config = dict(
    n_head=2,
    norm='layernorm',
    positions='rope',
    rope_fraction=0.25,
    decay_fraction=0.655,
    batch_tokens=16384,
)
Each number is 128 + 32 x the weight over its row's rms, rounded and kept within 0 to 255. Layers, rows and columns count from 0. Numbers have three digits each. The size before them is the row's rms in percent of the matrix's.

# down: layer 4 MLP down (transposed), 640x160, rms 0.0353, rows 519-538, columns 0-159
# up: layer 4 MLP up, 640x160, rms 0.0615, rows 520-539, columns 0-159
down519 017:128158138073079069159158118163102129151123184149112117139170147143126111059128132111142155210158170129130137137165162122104122200140147052175164065154146144189103152165145131129129085166148139059129083143138128109129153127111111130175122148167141173137132156157087133123164172148102181133181154152201129147113161161136149164157185121128094141143118144117116179139100205163151167130143081128122159110127157139145157165197182170158095172102136198142163162116115082132104177137112107
up520 041:182143107144159089140134114140123161064144153122120107232160168119140094133156130142138147117147133154165148128212135128079091092116138152066082136170092132060195127115192113096121123127118074155144134109126116101092154144161088098130161098138142159134132179085125114106133129126111165092106211111216105094131147171124117102133180088149148143177060151205159163090087210090163120157156140123151163101103086143147115158164153130095098110131120158141164160130162153138121122137132118
down520 016:168142142100118177094131147128162164146122104154145142124197156144109171158174083174117122146128135148152167107154149152142172141145120157094147220150129142177097114123081106095109133113113083038164135129144106125111085123103118137101077154087167056159140083106154111134113096153115068102191188145127119096196138159098129167182144123136145145164164127138165056111082141128105090155163140088119149105141081148117097102118096085114188084167145070142097135168205114160117080098123135
up521 182:154131096146198123121105014179108110106137128157150081160140129139118120084138138146171155109214139137144112126105170124035097108131150161097096104152092128146136159063131162149123103146114157123162139130065107149117134111135116110086104076061155123155166195142165142109140157123168111133102134139169082137133083130135155144145096099194084130122141186163156148089050161064158140098137113126161127090120167149168105166168113105129117094178094139139114130111142125078176099152193126
down521 234:082132124108110132142152159059133114100066155104154154167100099086119098183160120136124088111125125160168152139133088163173136144176157110168121135133109157104124086206129114110142130166168153126134109137162134155139156155110205119169117190147141156119130081118111122140107092082089166139131093107033175208112143104172146106102198116088126133134123061087112125110192106180116057134102109100099134146087134094120149092081172121159187126108165063105150135115133137164062135105134132
up522 035:126135124118137166146101136111146187181093150136138134191107098148140116099131130140138139137107059139138166148207135092124139153154144115114076116120201108230114135161161142105082137150137142121164147178123222134137156116113147252106097108151057099064113117158136126127113140145119093139162110129114115141151171133136158177097125141116168143095159105072125103180130118092119122111111139132149124130128099154145134136123131159226132165153120108142111120043187157058144111143088139
down522 014:122128138101120084161141139199102143128139169101129094101094088088131048130106096088124166110106136122073096083175096080149087098141122099151149131126145118173121139092086096110149108140164113125103069078102098127121126104090110105129138114176144134101090141170093143134101152114143148171093094156054068139122134105203084125078128139058163140157054124085069152087101132170127131095089117080148160149151169096102177100151122101142106078143064118133144111102129123093119150031140086
up523 044:145099138126132137155143130122126028148123083121130114155148164052124085090144116131119116123096038116118100116140129117149149114141147097117255109128157082061122124150180129115135132130104112120141160149107095119120131155137102031096093088112165132177131107095121112130110113113097135103150076108116134133135203184118104137103151120100148125171128143072130086126111126127130086104010129097165130122133073177134126142167071125112122090087152129143188103158156162102081147123147103
down523 017:158123047125051104116114111108149161130166149128171136128153163157083154111165113134150116195149137156137153119096133131111136163135142175182169150113128151207156131139123123096128084149174145123191075082172125127093110135115139166146156095140150106189146185172089108128143120153131116105123128188153133069167099149138078157135167119161147193128147186091117134110136131100099092162118073162167163118159146093082126104153180129138138144193178123156091144139176044152120177178151182
up524 110:149121108120166125102165076141080151095152163172173099159127107136120128158168157154134163167153079112127106193122169059070098081118161143103128130149157092082102177058130162070118107128148134193167081121088116135141157059169169127137188142103112109115151176129172143148166129141159078128125161159138075079115128129127143141142118083173106174079119175116130119122102133128152152109087103148104123153072159164161099123139187123089122109154078199156131185137123123077142096127189179
down524 110:059119209128086144167153126160155068128144149113121138138157175139109170117097130158144116119107125109137162066139131217205094117149138135168144134112138157146132084129168053153083077123113101063070171142217153098064141186131075120164096103102119168103117061172079120081132105102109137096079108071127180127154165140153141151105105182090120110185131091146118170111143113111166153124141156127104139113134140121099133123158124138144107147131151115108127143081159103178086162127131105
up525 029:125110139133146098153117141110144165186174094095100113168171144172123107095092115115124114143105123091107110109176138156145131057111156107105067125131081116146120127115196114086160122123099117125083153138115162112110223151146100118132110108092224128123092125215123146115104127119101140098150177125086112124146130239120104124149142103129099126125066141125090032148110146118131114119132140108189134130113075129121126139192112152199113101096136131140141107041076122134092184106144094
down525 013:097106137092058121103150118125173146141151141114139160138187214155087141084098126093155152154133167155133139159122146184135144190142137135157152157165069137147146171144116133086132061141119148050145152120189102082092128171104131138149087135062153111193157124131123154136097145158082106115158149157164091158183162166106154173204166101193081176169178139115160164151082149110156104161133138145155148100106130085152125162144179186111126148130181120146121131131143125175109159148138174
up526 038:130140103142145127157156121126133185114054084122126128255125108115156151124135132134130146124142069089145119112126129109104137119060118108107134089118139112148119127148163135132026140123128138105118131157141124096127129122119119140110101118127128094161145122000124109144103132135125126129140241132138125129132182133132179133118134140126158137116153131149156100146133085122113089128201137120137117125097094154126127129148122098216121099134118126128236118135117146090081116122130119
down526 013:141129151101101160077153163084162115113163121079157099104154150095134139147089113158123149122103131084114090137190163115088138107145164141083155179060152117127152131148139187126131094170123149091098155133159090121092079191131139165122153099116177130076120122124187117128148094138179114156137111138070106100176119090157104145110126176087176146161086140122126127129099101119088173131153155088198149146128075094082206132108082119104120057148090033156081084123157176124174154116148164
up527 053:144156094101144101098128096185115107124162166174128093248150117159126141116140093128113143183174141151111140111076160124060106152118142166091093121138101133168136152105189136085156122088132109124109104104127176118117109118202124155154110106127130190160155168176128139112117112168156152098100229174190089117130149132124138140143136106166135155125090135141128166147103152110172185123196130141093142100078186126157124153105191157142106150189110179164155182127138169108181101132131101
down527 021:155132203190168148111139200108163109149160100163176191140165095137104122159119129165128101126137160133156128130162108175196190102124101156107144252118164137152119139148098099102146174155102103106082192153165125176149136140106126127147105145109158073146108067109145149134088096121085112118103128156073139136188102150155148168161093188111128180152168161117152122089132092167161121115136183130145161174134152157141159094108122131148157114181094107150120113076159193142155102133155130
up528 030:124132120095110096075111129115126104178185191156113126128139135234139108137134135110120117114123180135136158114230149141130117096130120154112095080119113125111162156102084122109170085098118109126177116152110242127118103133146155107137129115116129112154111148000124144095163114150123115135124189137121113116173136095118136130141127083167127136098108126126115253109116158103141149092180128127141153117135146088121128134143163122020125195138135125131167161159145111125160152128130132
down528 013:095110132066119080134145166114181100163136095194105125122192122155137111110136117104155123158144146100125136171233083144148126123171147114150137101121166117128103078135144079111136113092082108055138146156127162107094163112052116095164090136112118096140133117124076174101161121135103121131133173154167171158110176181122141151144187148092114106070125140096134119086089221108196111123100119122160126164171116161101099126110168180187091165128113206113159135133119165124098123081124094
up529 032:141111107111131113092151099141121076058100156116155130077159174191131087148178107129146155130133127121112123100144127122065127134117122135103183124186086112028142145084103152150173104135132131125096118109133165118125144133148099139134137146104217158148136153202123124139151123141138136096141103102162128116000129130112117094159134110124116127195085143213114132090137154107138127131078117152143137139103129133153118090129093117193114056120130142124134133097003146132128167146096154
down529 014:130135122177132161132110155035118171116134045140115124105135127099124140141167109117133112094144115099138114142084065139125152086122122193087099150195130108117118067105106100134164099124130079111157185140140151167148174106128152103087120153045171123123175069075173132157062163190087116103138147115159119114135133113104127113166088092107144114113168120152183050154151088139146084107136146158139088138088089129115084118087134126093093079111065092109136119106097154112115067184096162
up530 032:165144101160155128151149096112129076104040100116165129212116127075168082138205074137152169130107071123125117120139127081075134144106136132116133122167142100086113126144138132130096135108136129162157128142122119111137165117136114178126126120155122121113143144005132099125149129140118134128136046100204126126064220130164127135101157105129156142162133169130159113101118120100145073133168135139142131126094048182139103089129092090112135146121120132130196101161141162117030098140092136
down530 013:151129164109118205122139133224151154142134135153132126139158136100139168166155066119124137141126101175128124087148132124174123080168133188086149162159143115213105148196074125107168161157142070110163120175143108181184129147138151154108132143125146113144136067108143118144126127146154108158165117190108102075158166138192077134127119117106207147170125108135183087160136159133119087169132153105150152095149109109101121128106104045179161099151087069106106111125170135125161087098110172
up531 032:111134161116111144127100140136141130182179178148130143041138133238119134159125155122121123109140151172173143153027125145169127159182136124144254141126135144109180114151113144163181132144141115148173132150137123152130160118128143024125170118145095122117124118074136137127145127132123162152110130119145146133000091074137120147131124131122148120132137135131144108155135127154153183155114138141140132138163190117134136169120138141065126168145138134127058137144145127171175118130170161
down531 012:151125092132133125174124107097067166101073128151111121107102114168125086115157140151156096058133108155118167085112135063120164144106153074206097081150117141091130117130136113143099171077106117178122078138072151101157190069084111130122125168191082165125145178165099158128172178091057134154148146099102143163079088156143123064083166126139127128157163136118094127131158196146093184119111112138080083142161143182142099134146152102136108137090155182146170113118075104115103102094121132
up532 147:122103123170128111135188064193098120118129146164136120112132182112109179153153096142141193116173134135103163112141167117106123138142122154117149147085115130201154127104074139094128108152080133151104186119127098078121120166191124162115137118110142109107129183120136139085131101123139125124081128097162142020116162136133136177160067118203137140113151114091158127157140100032118116146135112141134129041043136120170101109086148161124095086103092177149160127117111106116099055164100163
down532 152:146091045104166188147097147099130133159128139093131129116182096085173076170128163076162078147107135163094091145092099128025168122133127088151126107096157120151116103159139146169084186108168133129192061146145128191149152076088134112148139087120117129159136127116159095139121139101102161132178133135109134092152127100092087119110170126116134064129128111110073099117165137172144083120121125124129184238103140112146141174136135171117130085153127073142133100150132101169159174114169096
up533 033:125101145110126093123103155172132113142189154143083106190153146000105150134086129115111100135147105134162083127173138146154108146134134127141085103093049134074170106123143136124243134121116112149209147098132169134104102143161118098121122112128177184139119128134128149143109096121130142139091115129111131128063062168095087100175152110136109109169096155157092233157100130175126138103071113108118132111134164120130127163148132181173131130106143146137081153122114121143108172113203113
down533 012:105089053202111092102107105046123149091131079147173151098120125158085153147147132111124095152184120139174167143128135143100153147106082185165112140096104091122175135120157110129161183087064114123129151142116154116104093110129067119170119130146108115204157142190083116120108097143076116086083116135091166156143141129034125114157159111122070142113173139108147116105120094109161136150144102174107117101182178153168117138113168152112128147155239101164129165154134092122107103146157122
up534 042:130149101145120116094131114148105233139150134139135111090091090178127190116153082124110118165151178101089109120210129130079136180094123173135028149141091141189098112114124154164102152104141139133149113112145136148146096090139156107154125156128077169124160125233127125157115131131149132117111140173122134130095109088129131119115088130147073129119126125084102110145152081144130155148241112158064117120105206111140114110085160158158151063175113147130115133099121119111205116132098127
down534 016:108148157204204157101132122170134114158170113114143151147074159151118077170123132118123116049109108144123058135128091161194136071126085189095148166141095170084181145147108152143171176126110158190116201195106153134202136127162099143140153151087115131129089107099169147139110102124140118141071085130102132136147137122194124083105076097105117116127135097144147115102190090160107165144143197159144152165166163168153129123114096095144149114112104090168154110136143171104158090158125128
up535 052:144145094122134152121178058193103148159103160145181113203141144122140187137201079121121153161150121115102114110114151087035160171090132149125155141173131103116086143126174163157113120077138129121160130084133130113157144108157113101158109134107125176156176134147136143156130120167153143097122144164190124128065176074147143141146099080131102142167144161124151086096127132136149177135079133185068140128053160172169112101117112084157131051143111199150072130103102092126133113135186112
down535 025:164157144175177135154110165036210123106133082131157161142125119137127101150097089154120105079103119120140132135105109164211157046112110172064111210112170133102123093111097116116139170141146134168097164155162122176151155139123185124102125145080155111105131107133150125122074119093128094129052100147147123110192111126149130139097070127141194145128152130119134074105198098151128098138126187156155115160119168108105143077109116131122152137152078080131126117070147175133139068145175128
up536 031:121124132127133099104114124146153061081112138124090116109158163116129177128171116121128124086123055117145143119149129124158129148054132130103170105115059089028176121120176140122136132089132106132221159163123177099107122155147121131115101100113080119026128125188125122132095120132123092115136192121136136125134160160100127114130134066135162129143093141119125108198090106108100105092065138129154133115151075142166110145159072185094109157099125127118184126078142006117115144132113114
down536 013:089079107120069121133132148163187137157158066138137134100171122102117127149197105079129170138103102118122160123114100093095152112124209106196140128096121107167120099143110114127166130126113134128139098116098105163162110092113065129171090135110170097175114166130122134130095135177127120167161138200126139105134099137055079139140150126094146121084132172070110112093137180077122072123060080124154115178171132146098136075099191100123169110154124167124126115175132199069169134053125149
up537 103:109120115083142103076116081176104130085151165141162116076134148107110138154169129133151192103216095113112144131118159114087104095070177122123107135153111088150085168099109105087119088095149157099137117114115094125111161101176145146127149118100105175122149173116129159109186116176188053154107144155161093094125134113100125162208078121170119186092140195117156111120103102106167181090142125154096129131086183131153121102088176087130121139156091208159102176104112111122171101144184147
down537 092:108138154121107169137098143204112069168116087125092088192151111140197128119096115232150132119033156092162119118117109114163140151169112095122122107117168157161148078104154140189091162150125148175047153117144167151132117176113160112142155136130141161072140131144108134130085112106068140102097132069148130086103121131144133120073149158132161104146124085154153130067124156105159135112141182123090110162045126101129140091130096151201084150150171132142076160095149136161125120134133095
up538 168:131142040151143189131114103129148114160162161137151051106126104145120109173164109142147132149131047127169086166157138088119072103121102165118129118161056088132178133160152135127122100137077088155125114097119119093138159095113074136121073104090152182113127173111167136118180104147098148145111131148175095119130158107132186178171085146114092229094145147085127144209108122112151126127149088146070111147188143163155112076034140127137124107114121151124114169152118129110111148116174133
down538 215:133122171111142073110145117097139161121102117119163127111155108118132130158141156103089131073100114140113165170134096136255145146113146088082122129086149119120122150127158110135079164095147177113148107087098104130114085158130164091141127134151109079090154098150134126179087174094077132108124088083098144204094124144154142169121148115093126112147128126125140143099137101140143163084103159136128092176255128095079149156151127157127122127133173082126158086116135124135091143082135155
up539 030:122103139109127152122103127148121090148130133147155124000151183172115150074166122116132127129103154141144163138173124135148144129138166117106173131136217120181138142119167130119145120113118101101148150167127031126120122149111086142114124112086141166074131123255113135120127142143132123102139172120104122126145168120109115152135116103106123125197136131106139109107114213104130148109082121140081164112140110151174135159136117186116138072109139144112086140117198136120220132139143112